{
  "num_hidden_layers": 15,
  "hidden_size": 256,
  "num_attention_heads": 8,
  "num_key_value_heads": 4,
  "head_dim": 64,
  "intermediate_size": 384,
  "vocab_size": 8192,
  "hidden_act": "swiglu",
  "norm": "rmsnorm",
  "norm_place": "pre",
  "norm_eps": 1e-06,
  "positions": "rope",
  "rope_theta": 1000000.0,
  "rope_fraction": 1.0,
  "qk_norm": false,
  "attn_scale": 0.125,
  "bias": "none",
  "tie_word_embeddings": false,
  "parallel_block": false,
  "extras": ["capped logits"],
  "init": "normal",
  "init_std_qkv": 0.0193,
  "init_std_o": 0.0,
  "init_std_up": 0.0193,
  "init_std_down": 0.0,
  "optimizer": "soap_variant",
  "learning_rate": 0.00371,
  "beta1": 0.95,
  "beta2": 0.95,
  "weight_decay": 0.24,
  "lr_head": 0.00516,
  "max_grad_norm": 0.5,
  "warmup_steps": 200,
  "schedule": "cos",
  "final_lr_fraction": 0.0,
  "batch_tokens": 65536,
  "max_seq_len": 512,
  "doc_mask": true,
  "train_tokens": 260600000,
  "max_steps": 3977,
  "dataset": "wikipedia_en"
}
Each number is 128 + 24 x the weight over its row's rms, rounded and kept within 0 to 255. Layers, rows and columns count from 0. The size above them is the row's rms in percent of the matrix's.

# layer 4 MLP gate, 384x256, rms 0.0791, rows 254-288, columns 0-63
size [104  92 107 100 105 101 113 104 101 100  99 104  88  98 106  99  95 101 108 110  96  95  96 102  98 110 103  94  96 105 104 111  97  95 111]
[[104 108 132 144 159 149 112 127  98 131  98 131 141 126 143 139 152 138 166 125 116 126  81 117 150 159 120 154 111 118 101 140 153 107 113 152 143 138 119 104 158 131 126 115 134 195 143 146 157  81 190 110 132 124 135  88 125  75  78 126 114 130 126 102]
 [126 125 148 128 136 149 141 126 118 171 116 173 137 118 135 103 113 127 143 121 107 116 121  92 145 138 144 111 158 126  94 177 114 110 131 119 154 125 137  95 142  95  82 139 145 151 124 168 100 155 108  81 115 124 146 138 123 105 136 119 133 152 117 119]
 [103  88 111 133 144 124 141 155 110 134 116 118 116 118 127 119 134 187 155 118  98 121 101 103 149 119  97 130 127 160 122 114 130 115  97 182 148 156 171 141 144 128  97  78  81 143 179 142 139 127 103 168 162 148 103 144 127 152 154 114 115  89  92 131]
 [121 123 163 163 115 122 103 128 144 109  95 108 105 127 112 115 137 100 134 155 102 163 132 113 120 134 142 129  86 160 148 111 138 120 110 117 114 118 171 168 136 160  97 123 109 115 124 153 114 121 168 153 157 179 157 156 109 134 130 129 142 116  93 114]
 [108 147 126 144 117 124 118 146 142 120 130 140 177  73 133 113 150 125 158 154 144 151 105  60 140 107 165 135 138 130 110 119 130 114 121 101 126 185 132 101 151 121 114 145 152 142 135 110  95 162 131 144 123 127 159  99 148 123  92 137 120 171 124 133]
 [ 77 133 136 154 149 153 129  74 113 120 137 135 122 171 112 107 124 179 123 177  91 173  90 119 131  96 140 119 163 171 119 100  75 142 101 112 127 125 129 132 119 107 178 117 122 108 125 118 122 136 150 168 131 116  98  99 140 135  93 149 128 158  88 111]
 [138  96 172 132 148 119 119 134 137  97 131 148 136 142  93 156 141 116 167 140 142 162 100 114  94 154 122 102 102 133 103 135 140 131 151 131 180 100  93 182 107 107 125 127 114 146 136 162 126 136 137  99 113 171 157 119 110 147 123 156 114 142 111 128]
 [126 103  99 118 145 155 121 143 163 112 137 104 155 182 124 132 123 145 153 146 141 129 133 112 142 116 156 110 138  99 130 136 116 118 103 105 128 123 113 119 120 131 137  71 143 122 145 115 149 176 116 140 154 109 147 125 123 122 143 122 161 121 121 123]
 [119 155 140 105 131 169 100 144 122 130 156 149 124  82 156 134 123 157 120 139 132 160 114 151 150  71 143 128 144 110 102 114 120 110 104 128  99 157 126 173 109 143 140 113 104 120 124 121 170 107 139 170 127 120 109 134 144 125 155 135 102 161 116 135]
 [130 172 126 121 116 140  78 154 143 100 127 110 140 127 119 130 149 127 136 145 121 163  90 159  72 116 127 110 114 131 116 126 162  89 140 106 110 132 100 135 115  59 122 169 150 134 130 119 139 133 117 144  86 123 132 129 124 107 105 125 169 121 104 154]
 [141 110 143 156  96 105 136 102  96 121 152  95 113 119 112 134 118 133  83 164  99 145 117 151 106 150 148  67 142 150 135 145  98 170 110 171 132 108 118  90 168 156 145  95 142 140 134 146 115 122 130  84 138 135 123 122 126 134 112 144 145 112 137 150]
 [ 88 125 130 120 116 144 134 170 131 122 108 120 134 145 123 130 106 132 102 163 115 165 167 140 136  98 107 105 115 144 113 114 139 163 150 148 141 102 103 117 125 152 108 148 126 159 124 144 149 115 126 136 109 133 145 146 105 165 118 134 179 108  94 131]
 [125 116 103 140  72 132  87 161 136 112 161 137 146 132 173 152 148 127 122 119 140 113 155 103 145 206 136 114 110 117 136 116 122  91 110 143 121 112 145 147 198  79 143 122 113  78 141  91 165 143 145  95 112  79 123  75 101 127 126 110 145  97 101 134]
 [135 124 187 137 143 125 124 126 102 102 101 146 122 110 144 103 107 144 126 123  84 126 154 125 158 111 105 110 107 167 103  66 139 114 115 107 170 169 145 106 106  99 132 135  82 151 149 137 123 147 125 115  99 136  87 123  64 146  87 152 139 106 138 115]
 [123 107 120 133 104 109 141 133  94 160 113 156 106 134 142 125 128 126 119 166 116 104 127 144 105 158 143 135 121 160 153 108  90 126 173 151 169 140  88 144  78 121 127 149 131 155 122 148 190 148 118 130 134 129 161 163 139 165  84 153 141 100 146 115]
 [118 112 106 125 188 134 116 125 109 155 163 148  99 144 102 151 118 116 120 187 147 108 118 108  72 138 110 135 152 130 124 114 142 114 120 146  84 136  82 155 150 149 123 136 125 170 142 130 111 102 120 162 103 129  99 127 115 138 129 113 136 149  64 169]
 [139 139 105 149 116 152  97 133 141  99 177 109 112  70  95 113 163  93 188 130 161 135 118 117 142 105 120 110 125 117  90  72 177 146 148 135  79  77 153 131 158 160 118 110 107 128 157 156 131 111 196 142 147 161 141 113 174 140 128 117 126 147 121 130]
 [145 156 123 105 142 175  98 121  88 124 146 142 135 132 120 134 148 106 164 119 171 135 119 135 117 148 126 106 158 107 113 100 109 155 157 111 114  76 132 105 100 110 118 148 118 128 111 142 106 138 130 157 121 109 160  85 108 116 130 114 142 129 111 159]
 [138 136 126 125 103 105 111  92 147 140 141 154 156 111 151 135 119 101  86 100 159  93 126 106 115  82 128 145 133 155 129 132 127 114 175 143 111  93 116 110 138 139 165 121 119 129 133 160 156 104 130 136 125  90 115 106  81 160 172 142 127 121 126 154]
 [108 106 150 158 118 121 144 134 155 110  98 110 128 110 107 126 165 156 171 141  94 163 124 128 132 104 100 107 105 117 124 161 102 105 122 101 122 124 165 102 136 142  97  82 113 171 114  90 143 128 189 143 119 152 169 135 136 118 140 172 143  99 117 127]
 [ 88 110 141 118 107 121 162 102 122 140 134 175  99 155 127 127 187 114 158 131 161 143 119 102 128 167 156  98  67 124 125 119 182  69 143 134  87 150 148 171  96 113  97 122 135 108 136 119 137 108 115 186 156 129 130 163 122 140 108 104 123 109  80 142]
 [164  86 158 127 112  81 170 118 122 126 122 128 127 122  81 140 101  98 108 119 160 124 100 104 136 142 156 132 165 101 105  99 135 143 160 123 125 110 101 170 152 109  91  90  83 116 123 118 115 105 134 135 138 131 126 134 109  79 122 102 146 112 139 151]
 [ 98 159 150 131 106 125 172 117 139 126 133 132 196 154 120 116 126 132 139 135 125 121 135 122 132 119  82 139 109 128 134 116  87 129 120 119 105 115 148 135 107 148  82 140 125 142 138 103 131 161  85 143 134 120 178 165 154 163 130  94 133 132 143 132]
 [138 135 129 156 162 132 110 127 135 133 155 116 157 162 131 125  91 137  91 171 151 164 139 117 158  86 155 109 143 154  92 117 141  95  59 106  97 121  90 108 131 139 139 156 121 130 145 148  95 154 119 119 123 107 121 126 164 103 143 141 124 124 147 126]
 [ 97 135  86 125 109 132 144 120 140 135 191 147  94 131 118 126  92 139 127 127 120 118  91 148  72 133 133 132 128 136 146 119 151 131 134 102 134 107 147 129 145 127  78 182 151 125 113 109 143 129 176 120 123  97 148 108 162 123 123 110 159 135 130  72]
 [114 129 148 135 128 122 106 119 122  89 128  86 154 130 109 136 146 141 116 104 128 101  90 131 135 169 110 133  97 112 141 116 116 116 110 136 116 126 144 116  98 102 122 123 103 109  87 130 140 103 136 134 135 165 115 124 117  98 132 131 152 134 116 154]
 [137 138 128 101 161 120 150 159  99 139 153 116 100 134 127 154 118 120 132 109 104 113 107 105 116 144 101 123 151 130 110  65 122 139 135 149 121 151 154 134 159 107  92 122 113 109 150 137 164 132 151 136 122 129 163 154 146 135  92 116 120 138 153 104]
 [127  90 127 111 114 114 107 113 152 102 154 133  60 134 121  95  73  91 119 139 124 146 127  68 100 131 161  88 116 150 141  90 110 120 112 151 156 131  84 108 163 136 132 105 166 124 147 110 134  99 139 113 149 141 170 101 161 116  95 161 137 109 158 137]
 [117 127 132 144 110 144 142 155 131 173 124 146 153 105 121  90 141 157 136  96 113 129 112 136 137 129 156 130 122 133 113 122 140 132 130 120  85 164  77 166 135  88 132 134 149 115  92 122 117 118 113 135 164 107 148 120 155 117  65 147  86 148 130 142]
 [133  98  96 148 160 175 129 166  86 148 137 118 117 116 173 136 162  98 134  58 125 132 145 128  80 144 111 152 154 125 140 114 144 186 126 129 119 108 132 129 140 150 128 104 156 135 170 158 138 124 150 126 101 139 156 105 145 120  92 116 174 158 170 148]
 [ 74 174 100 138 112 118 125 119 148 110 122 101 170  93 120 172 163 123 132 170 134 152 123 145 114 130 121 115 123 138  75 205 130 115 125 123 126 129 133 153  69 126 107 144 140 113 145 124 164  93 151 141 162 148 174 144 103 117  88 154 140 154 156 129]
 [164 147 136 148  73 139  98 110  96 135 110 133 148 128 125 155 122 113 120 134 115 116 140 144 107  73 153 112 128  89  86 152 114  98 112 148  99 133 149 158  93 119 115 124 161 160  83 156 152 122 100 107 145 117 157 108 138 104 141 119 136 149  74 126]
 [137 151 176 135 121 197 119 146 136 114  99 116 151 111 138  95 106  97 166 129 109 130 119  97  79 142  89 121 153 143 134 115 134 122  93  93 156 122 108 186  81 146 136 119  73 156 122 139 127 131 126 164 121 134  89 116 130 135 132 118 129 143 130 115]
 [164 121 112  58 106 144 173 119 111 165 124 145 187 150  96  91 131 160 112 131 163 121  92  99 141 113 141 162 121 165 152 132 121 115 113 112 150 134 146 125 135  88 122 138 168 132 115 121 151 139 144 141 125 144 145 136 110 124 104 166 133 147 115 124]
 [121 143 123 153 148 158 119 154 166 127 142 112 103 113  77 130 138  97  98 138 110 166 162 138 113 165 149 137 155 140 146  79 117 127 101 157 106 154 136  85 128 131 150 131 163 161 159 100 135 173 113 114 162 111 107 107  78  70 149 127 117  82 113 123]]
# layer 4 MLP up, 384x256, rms 0.0772, rows 254-288, columns 0-63
size [104 103 112 104 105 102 114 116 105  93  92  99  90 107 106 101 105 104 102 116  86  90  93 103 101 102 109  88  92 100 100 104  96 104 113]
[[152 123 147 151 138 124  86 132 129 104 160 103 150 118 100 129  92 122  94 129 129 124 177 125 112 119 101 128 134 121 141 134 119 135 152 101 143 120 114 162 111 102 167 161 125 120 109 123 130 149  93  85 110 144 137 131  97 138 160 129  98 133 140 149]
 [132 134 148 134 101 121 134 102 119 133 137 128 148 163 155 147 106 159 103  96 118 116 158 159 117 166 129 125 169 131 130 116 134 104 152 117 130 153 152 156 158  90 121 138 117 159  85 166  96 151 130 119 126  90 130  55  70 116 133  87 131  93  74 170]
 [151 162 130 141 135 136 124  94 121 121 146 146 105 123 127 140 141 122 109 151 145 114 111  76 112 118 122 156 105 129 113 125 118  79 108  95 124 104 141 115 141 152 133 138 143 119 108 171 152  92 130 119 137 148 117 176 138 147 106 141 123 124 127 174]
 [142 111 170 106 121 129 131 150  95 172 110 110  98 135 142 155 102 122 123 140 125 130 142 126 138 126 134 132 129 141  93 157  83 134 142 104 163 127 132 134 129 132 100 158 161  96 119 150 137 124 105 185 120 107  95 131 142 164 119 133 134 123 133 118]
 [136 122 142 143 153  70 137 140 142  87 152  82 117 124 118 122  94 123 153 138 149 121 126 170 121 116 133 156 165 115 132 128  93 108 150 148 134  95 167  97 119 120 101 115 108 120  93 119 146 100 112 103 164 143 140  91 103 102 124 157 160 157 151 121]
 [119 118  99 131 101 124 163 139  97  92 128  97 160 109 120 149 172 109 138 132 159 184  94 146 120 153  91 131 154 133 146 138 129 159 148  69 198 130 155 150 130 142 115 125 106 118 110 159 150 148 136 172 162 124 105 128 121 159  99 121 149 108 116  76]
 [140 119 126 162 158 112 120 129 148 118 141 144 113 122 135 145 168 158 123 112 126 151 128 109 121 117 101  92 135 172 149 112 136 142 145 153 120 124  98 141 105 149 163  88  95 134 128 136 130 124 130 125 126 153 175 136 138 152 114 142 137 144 120 110]
 [110 103 120 101 128 124 110 149 123 119 152 114  98 143 111 149  78 129 182 102 137 112 135  98 131 143 112 122 130 155 147 137 128 140 124 175 151 150 100 169 108 154 135  80 120  58 160 141 114 110  88 144 175 132 121 146 142 142 112 135 113 122 150 111]
 [112 125 131 158 134 125  85 123 120 149 136  93 133 130 112 125 120 116 129 117 136 102 152  90 105  89 150 177 137  60 131 147 120 119 121  90 132 150 147 131 129 150 131 125 124 155 169 139 103 100 158 151 131 127 151 116  93  83  91 128 142 154 111 142]
 [122 147 150  82 114 145 149 139 153 164 161 145 132  82 101  60 164 113 159 166 133 123  98 144 150 138  94 128 122 117  83 141 121  87 138 111 135 113 117  88 119 125 145  97 121 128  88 130 132 100 151 145 119 112 112 150 141 105 153 108 103 133 124  92]
 [ 88 118  50 163 129 140 115 145 111 133 105 144 169 123 113 132 134 149  82 109 144  91 171 132 131 167  78 133  97 146 134 158 144 132 127 156 114 173  74  99 140 138 113 124 117 127 179 121  68  95 151 146  95 174 123 134 130 101 137 102 169 113 160 131]
 [120 124 100 106 166 100 105 162 148  65  97 113 115 172 115 124 144 111 146 139 119 138 111 137 115 143 163 114 117  81 160 155 130 151 142 114 139 171 152 131 155 131 127  85 137 103 128 109 102  81 176 117 169 148 105  98 139 146 109 148 140 129 161 133]
 [123 126 126 146 122 132 107 131 113 131 131 137 116 107 157 106 135  89 105 121 186 143 108 127 110 161 157 131 163 145 108 148 138 141 150 112 109 134 109 175 114 107  96 122 131 119 140 158 110 111  88  61 123 133 123 150  88 140 129 130 131 115 101 103]
 [146 105  97 109 111 143 151 133 164 114 154  82  96 170 110 143 163 121 113 109 148 155 115 129 148 164  97  93 156  91 156 147 115 147  97 134 140 133 153 141 101 137 118 105 165 130 110 101 123 117 187 140 152 142 159 132 154 151 136  95 144 158 121 155]
 [113 113 185 124 152 158 101 100 118 185 133 145 130 128 103 133 138  81 131 116 106 151 136 125 143 111 128 147 106 110 120  93 192 144 112 165 173 142 162  85 190 102 138 141 133 116 135 151 115 108 134 110 119 154 123  92 104 156 171 103 111 178  80 169]
 [138  91 131 156 197 192 111 120 123 136 115 117 122 132 135 188 133 105 128 112 147 105 150 118 112 101 168 137 128 135 134 153 131  77 146 139  94 134  98 149 124 109 152 111 174 130 169 149 138  99 120 172 104 147 131 147 104 156 124 167 123 101 100 149]
 [142 148  86 125 135 149 145 137 103 108 167 136  76 106 125 154 163 124 168 106 154 104 115 119 145 116 169  94 125 151 159 120 164 104 145 176 131 103 154 109 153 141  93 112 113 119 169 146 166 108 177 100 121 175 139 131 143 138 135 117 116 126 116 137]
 [113 164 140 144 127 141 156 176 164  79 101  89 120 101 185 135 126 160  97 126  97 100 162 116 117 111 117 137 105 159 153 115 143 110  69  95 169 158 142 152 113 132 125 114 137 159 139 164 122  81 133  90 135 151  93 172 150 140 112 149  94  82 128 121]
 [146 140 150 192 146 164 122 167  88  83 128 128 121 113 112 105 129 143 130 159 157 105 143  93 117 102 157 112 150 156 138 161 150  98 169 140 115 145 126 147 132 166 109 113 134 116  90 121 143  97 142 178 117 114  93 109 132 142 157 103 144 116 155 166]
 [ 97 128 127 163 130 126 134 155 129  97 120  99 133 104  87 149 132 122  84 105 101 158 137 139 111  88 178 126 150 111 147 109  63 160 141 136 133 111 137  66 168  85 121 100 144 158 156 134 101 165 163 123 145 139 156 106 147 137 126 146 119 133 113 106]
 [ 99 151 113 131 132 163 132  89 151 128 108 152 142 169 110 136 133 110 106  87 138 110 104 136 137 127 145 104 132 165 121 108 142 107 122 108 162 134 107 107 152 177 125 133 139 146 136 153  60  90 129 100 155 155 129 106 112 183 162 107 116 138  97  62]
 [157 110 159 108 103  75 154 137 105 137  91 144 103 142 113 164  99 142 120 149  97 160  79 153  99 106 136 125 109 121 142  97 119  96 129 118 111 112 129 126 172 162 127 148  93 121 162 181 125 127 165 125 138 160 127 144 112 156 132 117 126 112 139 143]
 [ 80 120 145 130 100 133 118 135 123 122 110 117 137 156 132 150 138 152 121 128 130 136  95 131 120 132 139 131 112 118 135 122 104 111  73 106 144 114 118 162 141 158 119 113 130 110  82  98 169  81 163 151 130 103 163 160 149 161 136 113 134 121 126 100]
 [194 119 127 119 117 113 122 119 143 162 122 128 101 187 147 164 137 116 119 131 142 174 161 152 172 130  88 129 131 148 146 111  60 100 125 121 131 112 158 147 114 131 131 154 113 140 123 185 138 157  97 116 144 115 150  80 126 162 150 100 166 153 135  96]
 [103  91 105  93 145 173 141 105 118 151 132 118  75 107 114 147  86 129 128 102 115 124 104 138 108 127  89 109 154 134 146 115 128 118 137 100 122 136 161 140 146 119 124 152 162  74 110 133 121 149 144 136 117 126 116 140 143 109 114 130 157  99 172  54]
 [100 154 110 130 110 171  93 136  77 164 122 154 135  94 150 141 187 137  78  93 161 117 134  89 122 116 124 100 120  67 160 130  99 119  87 176  75 133 177  96 129 116 131 143 134 127  96 122 126 139 129 141 118 131 148  80 137 129 121 119 127 171  90 128]
 [107  71 130 124  95 149 117 128 123 109 115 102 128 154 138 132 177 106 101 142 155 157 129 123  97  70 118 134  98 134 217 139 160 105 111 171 132 126 160 157 102  98 129 106  95  86 153 129 130 114 119 121 134 123 148 102 162 111 106 130 113 104 131  96]
 [141 165 130  96 131 151 130 144 143 158 176 127 114 171  99 121  96 105 124 110 153 131 125  96 150 140 181 128 138 115 159 165 165 103 169 121 125 190 111 116 115 128 103 125 175 176 128 117 160  85 119 143 135 113 103 149 136 124 153 114 139 137  99 142]
 [117 119 125 150 166 132 124 111 155  94 124 155 118 175 141 136  87 147 150 172 129 138 109 110 137 135 166 107 113 145  84 155  83 141  92 113 161 146 141 131 115 169  95 121  82  96 150  75 139 122 129 140 126 148 110 145 156 149 140 118 172  97 151 121]
 [121 139 139 161 115 140 162  99 170 143 136 105 132 151 134 134 105 136  90  99  97  92 130 125 140 131 156 105 131 167  92 127  92 161 107 131 109 154 132 103 132 149 117  96 134 151 165 106 138  81 123 130 105 125 163 159 129 103  50 123 107 138 138 135]
 [153 114 144 170  97 135 164 122 107 145 160 136 126 113 144 136 107 143 122 129 132 134 127 186 101 114 111 146 129  99 136 101  99  99 138 143 139  94 118 165 153 105 127 127 153  90 100 111 139 134 149 153 145 139 143 171 131 143 139 147 162  88  83 116]
 [159 132 118 148 103 139 130  92 124 155 155 130  89 115 147 138 107 115  91 115 114 141 164 129 162 141 132 127  99 120 121  66 146 145 132 171 129 172 151 128 151 108 112 147 171 149 132 139 120 101 141  92 116 100 141 120 153 106 143 116 111 162 119 129]
 [147 130 139  90 159 147 142 154 102  92 135 153 141 121 170 140  74 143 172 174 126 129 123 101 148 110 129 106 157 127 102 151 143 104 100 108  77 168  90 119  84 128 120 170 104 158 118 147 122 142 118 145 177  76 122 134 149 144 128  84 108 136 131 116]
 [123 136 132 157 140 104  86 148 151 116 157 157 107 158 159 145 167 116 129 160 126  84 115 152 125 129 112 121 121 133 132 166 117 107 130 163 102 113 101  89  99 107 150 132  89 108  91 175 122 113 113  56 107 111 135 156 117  98 131 115 116 112 137 107]
 [ 98 106 121  93  88 132 150  94  93 124 102 139 145 106 169 119 113 182 126 164 132 111  98 125 146 134 100  93  94 110 147 147 129 158 145 126 134 134 132 135 107 108 116 116 116 133  70 125 155 132 103 126 140 154 147 127 153 184 109 139 139 140 158 159]]
# layer 4 MLP down (transposed), 384x256, rms 0.0724, rows 254-288, columns 0-63
size [ 97 106 112 105 103 102 103 112 104  98  95 101  95 108 103  89 107 103 100 107  94  95 100 100 102 103 101  92  91 105 107  99 100  99  92]
[[118 109 132 123 116  89 133 121 177 122 139  97 103 104 127  93 133 154 134  91 119  91 127 137 134 155 162  87 146 166 101 137  91 127 124 124 129 157 115  65 120 136 133 121 110 148 129 119 126 120 141 149 153 147  98 106 154 122 119  96 124 144 129  93]
 [123 153 114 156 159 109 135  98 153 115 140 113 131  85  92 135 109 116 114 146 158 145 136 130 101 121 108 157 117 164 149 130 110 142  88 126 139  98 134 149 100 157 179  99 146 116 109 105 122 131 156 123 120 157 133 151 161 121 130 147  74 123 150 134]
 [ 98 178 114 128 137 133 114 144 103 110  85 128 116 111 106 114 119 117 179 103  97  94 157 113 169 108 118 162 129 121 105 150 128  95 162 111 134 164 120 160 108 149  99 112 111 125  96 123 132 172 131 168 133 123 141 101 119 151 127  78 121 139 111 142]
 [127 141 154 132 136  96 123  92 135  93  60 129 145 166 166 124 136 123 123  95 105  61 151 144  62 187 100 119 113 132 136  91 102 154 120 139 131 108 180 130 109 132 123 146 145 111 180 125 117 119 134  96  93 168 122 133 167 162 156 123 122 153 173 122]
 [126 145 157  81  71 151 124 111 133 156 118 161 111 112 138 112  94 130 115 121 159  94 135 105 117 123 166 131 142 111 121 144 115  96 137 128 158 119 134 174 127 114 126  85 125 136 143 127  91 144 163 130 107 115 150 168 112 142 115 122 127 139 112 151]
 [ 82 121 139 124 134  89 115 128 130 122 104 138 141 133 128 146 155 150 151 121 106 114 111 107 122  93 148 169 140 141 154 108 117 135 118 148 156 111 132 141 138 147 101 154 143 132 128 103 175 127 149 116 133  86 103 123 119 119 108 136 131 187 141 171]
 [122 126 165 161 127 112 118 173  77  91 135 131 126 118 146 101 132 115  97 129  93 158 149 165 152 108 106 161 138  87 119 160 104 111 102 148 131 142 118 145 148 146 108 158 104 118  80 155 164 102 136 117 132 168 108 103 126 110  81 142 135 124 126 145]
 [142 152 105  84 154 131 109 140 131 100  92 108 139 143 118 145  90 155 130 127  97 164 169  85 119 123 160 134 139 149 150 123 107 170 141  75 166 155  94 163 106 163 151 122 157  67 144  70 174 127 102 116 132  98 110  95 152 157  89 104 123 148 151 158]
 [130  91 114 148 121 128 128 154 111 102 132 118 130 133  68 128 105 100 125 123 151 101 142 101 124 169 101 135 177 130 183 138 135 147 187 122  86 140 155 134 108 100 124 114 109 119 172 116 115 120 182 129 131 141 129 101  94 118  85 118 181 151 105 159]
 [114 186 118 118 124 166 155  96  97 152  99 104 128 121 108  74  96  93 109 150 134 119 137 113 121  97 100 110 104 152  85 140 137 104 144 129 165 125 127 116 167 110 157 136 116 116 108 116 118 137  78 135  98 120 146 186 202 133 147 155 125 118  92 154]
 [121 129 101 106 151 154 155 123 187 147 179 133  71 171 167 132 143 125 151 102 124 125 141 160 107 137 116 155 132 137 103 153 121 123  86 141  89  99 149 159 168 163 171 119 144 122  89 163 103 110 104 158 139 125 111 125 121 107 126 145 140 118  61 108]
 [136 101 135 113 121 116 117 130 127 122 111 126 122 165 142 140 154 147 141 141 141 178 124 131 126 104 153 116 155 115 135 158  94 169 143 132  87 155 175 132 101 105 136 118 140 115 142 127 118 135 168 135 139 175 131  99 138 153 107  86  71 115 154 108]
 [127 144  99 104  98  94 108 161 108 147 134 162  86 128 113 173 126 122 117 119 157 149 168 162 145 146 137 133 120 155 119 153 158 156  85  53  82 118 116 121 145  92 128 109 138 110  88 166 140 111 134 158 122 126 133 109 133 124 105 163 129 118 107 162]
 [134 120 137 136 102 134 156 170 156 120 111 109 117 163 149  78 111 160 106 136 111 209 130  56 141 105 152 112 145 125  98 114 127 107  98 136 111 109 112  88 110 109 140 146 128 115 142 131 101 111 137 146 136 128 107 141 128 130 186 170 128 144 127 122]
 [157 136 126 121 136 136 145 126 127 138 120 131 110 117 140 144 135 123 137 140 146 145  95 120 143  99  57 164 152 123 124 105 139  95 114 141 109 151 138 125 189 122 136 101 102 120 125 131 125 115 143  65  86 114 125 118 126 147 120 125 127 143 106 147]
 [156 137  99 114 172 118 119  98 122  90 121  81 120 129 136 170 138 146 165  99 137 131 182 145  94 159  95 143 132 127 146 128 144 112 103 147 112 142 137 165 154 146 124 124 118  85  80 110 142 134  85 146 150 148 124 134 199  84 133 129 127 138 174 114]
 [115 154 152 147 154 110 111  77 155 152 122  90 177 115 122 123 155 184 143 110 108 134 142 108 126 129 134 126  71 123 137 129 109 178 123  97 129 127  99 141 155 120 132 144 134 130 150 129 154 143  97 139 115 133 161 112 123 108 125 101 126 158 103  92]
 [138 153 125  71  92 139  89 107 146 145 152 146 134 122 103 119 109 110 142  93 128 138 125 137 137 123 123 129 100 128 135 102 144 126 119 159 107 156 152 131 135 101 123 148 133 119 134 142  95 120 169 122 109 153  84 106 143 129 129 118 115 152 164 118]
 [108 152 154 128 104 151 122 127 114 110  83 127 150 144 150 144 151 141  81 117 201 152 162 115 123 138 111 127 107 118 142 152 101  96 145 131  94 117  98  99 104 121 118  96 106 138 127  89 127 121 111 142 115 114 145 161 132 124 166 131 123 101 138 154]
 [ 74 182  94 121 135 173 110 122 139 132 111 150 129 108  96 148 131 115 185  98 107 119 135 100 113 115 124 116 111 108 194 123 102 188 141 161  87 147 144 167 178 155  92 115 150 139  99 142 137 144 132 172 121 102 152 166  72 143 109 140 103 128 109 154]
 [161 156 116 145  95 143 140 132 134 180 148 130 127 161 130 145 119  95 150 130 135 115 101 163 147 117 105 152 151 155 120 127 102 144  81 131 105 136 160 109 178 161 121 144 112 111 190 114 161 119 134 129 129 122 120  86 100 119 112 149 136  90  95 159]
 [125 155 143 143  96  91 159  93 116 141  95 146 152 121 174 110 159 114 103 104 132 119 115 113 117 122 126 115 108  95 127 163 156 131 129 169 134  85 170 169 144 122 121 106 107 133 131 132 142 146 150 176 133 156 159 171  89 124 142 138 144 158 141 167]
 [121 128 113 175 120 170 121 130 137 122 176 102 196 153 115 131  80 126 143 172  88 143 134 129 135 118 111  96 124 114 146 117  99 105 153 149 135 119 144 155 122 140  77 140 104 101 144 119 138  81 141 146  83 124 158 152 149 159 142 133 153 126 132 100]
 [ 86  86 116 127 136 171 130 173  85 156 146 131 157 155 120 130 180 133 135 176  95 172 106 119 120 142 152 142 141 160 102 145 141 104  85 135 150 127  68 118 129 149 116 174 101 103 131 112 155 151  91 163 100 109  98 113 139 104 113 116 161 150 142 110]
 [100 136 152 141 106  94 127 114 143 145 122  80 147 161 155 140 137 158 119 130 177 127 126 118 137 163 171 126 117 132 114 109 149 145  87 146 165 150  91 129 108 157 127 116 136  92 122 115 157  95  87 120 117 101 120 131 136 130 150  64 139 102 167 149]
 [103 131 154 127 121 114  99 143 130 114 156 162 131 108  92 121 185  94  96 106 141 108 121 143 127 118 104 108  88 116 110 153 147 129 139 141 185 139  93 157 132 150 140 108 147 157 111 128 153  89 117 124 151 130 140 160 131 163 124 116 125 141 120 135]
 [130 127 150 121 148 100 105 187 114 122 145  82 143 151 132 173 101 165  98 147 123 166 145 144  96 154 130 133  78 118 156 114 129 162 159  90 135 121 125 133 113 142  71 137 164 139 109 119 123 131 142  88 140 129 148 185 126  74  98 137 132 105 118 102]
 [125 133 129 123 174  97  85 111 127 143 178  94 120 123 100 115 160 111 122 117 117 103 187  82 118 120 105 138 102 159  91  85 145  82 140 101 143 139 115 145 117  73 132 125 144 155 137 129 129 156 121 159 144 139 154 130 135 138 143 136 140 136 158 122]
 [ 78 116 123 123 115 124 120  99 151  95 150 136 149 145 112 127 144 105 131 116 139 168 111 100 134 112 124 129 159 151 121 161 100  90  81 184 151 139 145 146 149 150 102  86 106 107 138  92 139 118 143 144 135 154 155 132 171 142 150 138 168  99 159 139]
 [120  91 147  71 142  86 139 137 124 108  99 176 109 123 125 165 152 150 137 100 160 139 109 123 156  70 154 147 138  93 134 150 139 103 136 109 140 112 148 154 121 133 114 163 143 114  90 143 119 129 116 133 138 133 102 108 126 131 150 140 127 110 151 113]
 [137 140 159 145  93 136 100 155 120 108 120 147 146 117 137 118 123  87 144 130 119 129 127 111  99 123 103 117 148 149 124 105 142 121 131 116 121 172 111 149 131 167 135 154 168 127 138 166 134 125 144 117 155 124 169 164 170 153 110 174  89 127  99  99]
 [153 103 118 138  83 115 115  89 104 124 107  99  98 120 136 136  93 129 156 150  54 145 113 164 128 148 173  91 129 118 105 104 142 112  82 112 120 133 114 142  70 139 140 154 116 131 134 188 126 130 170 131 155  94 144 131  99 101 145  89 133 137 144  90]
 [119 102 103  97 136 148 141 134 106 128 119 140 132 109 144 137  97 116 110 113 192  89 139  88 104 167 128 118 147 140 123 132 151 132 157 134 141 131 128 149  96 143 139 155 106 117 131 142 111 166  89 123 148 108 143 116 120 127 193 151 136  94 147 123]
 [136 147 137 100 132 114 131 135 149 137 103 113  90 187 167 143 160 125 112 126 102 121 160 130 117 159  81 153 102 154 162  88 105 136 169 132 136 112 139 128 114  97 137 181 165 121 152 153 117 122 101 132 112 167 105 107 143 113 181 133 138 112 146 127]
 [146  92 164 115 116 118 155 148 161 156 162 127 159 105  86  86 136 118 137 181 147 126 138  95  99  76 180 131 192 125 136 159 120 144 148 143 130 130 113 111 128 136 126  90 137 125 166 166 141 121  98 110  85 147 124 130 141 149 101 117 122 133  80  97]]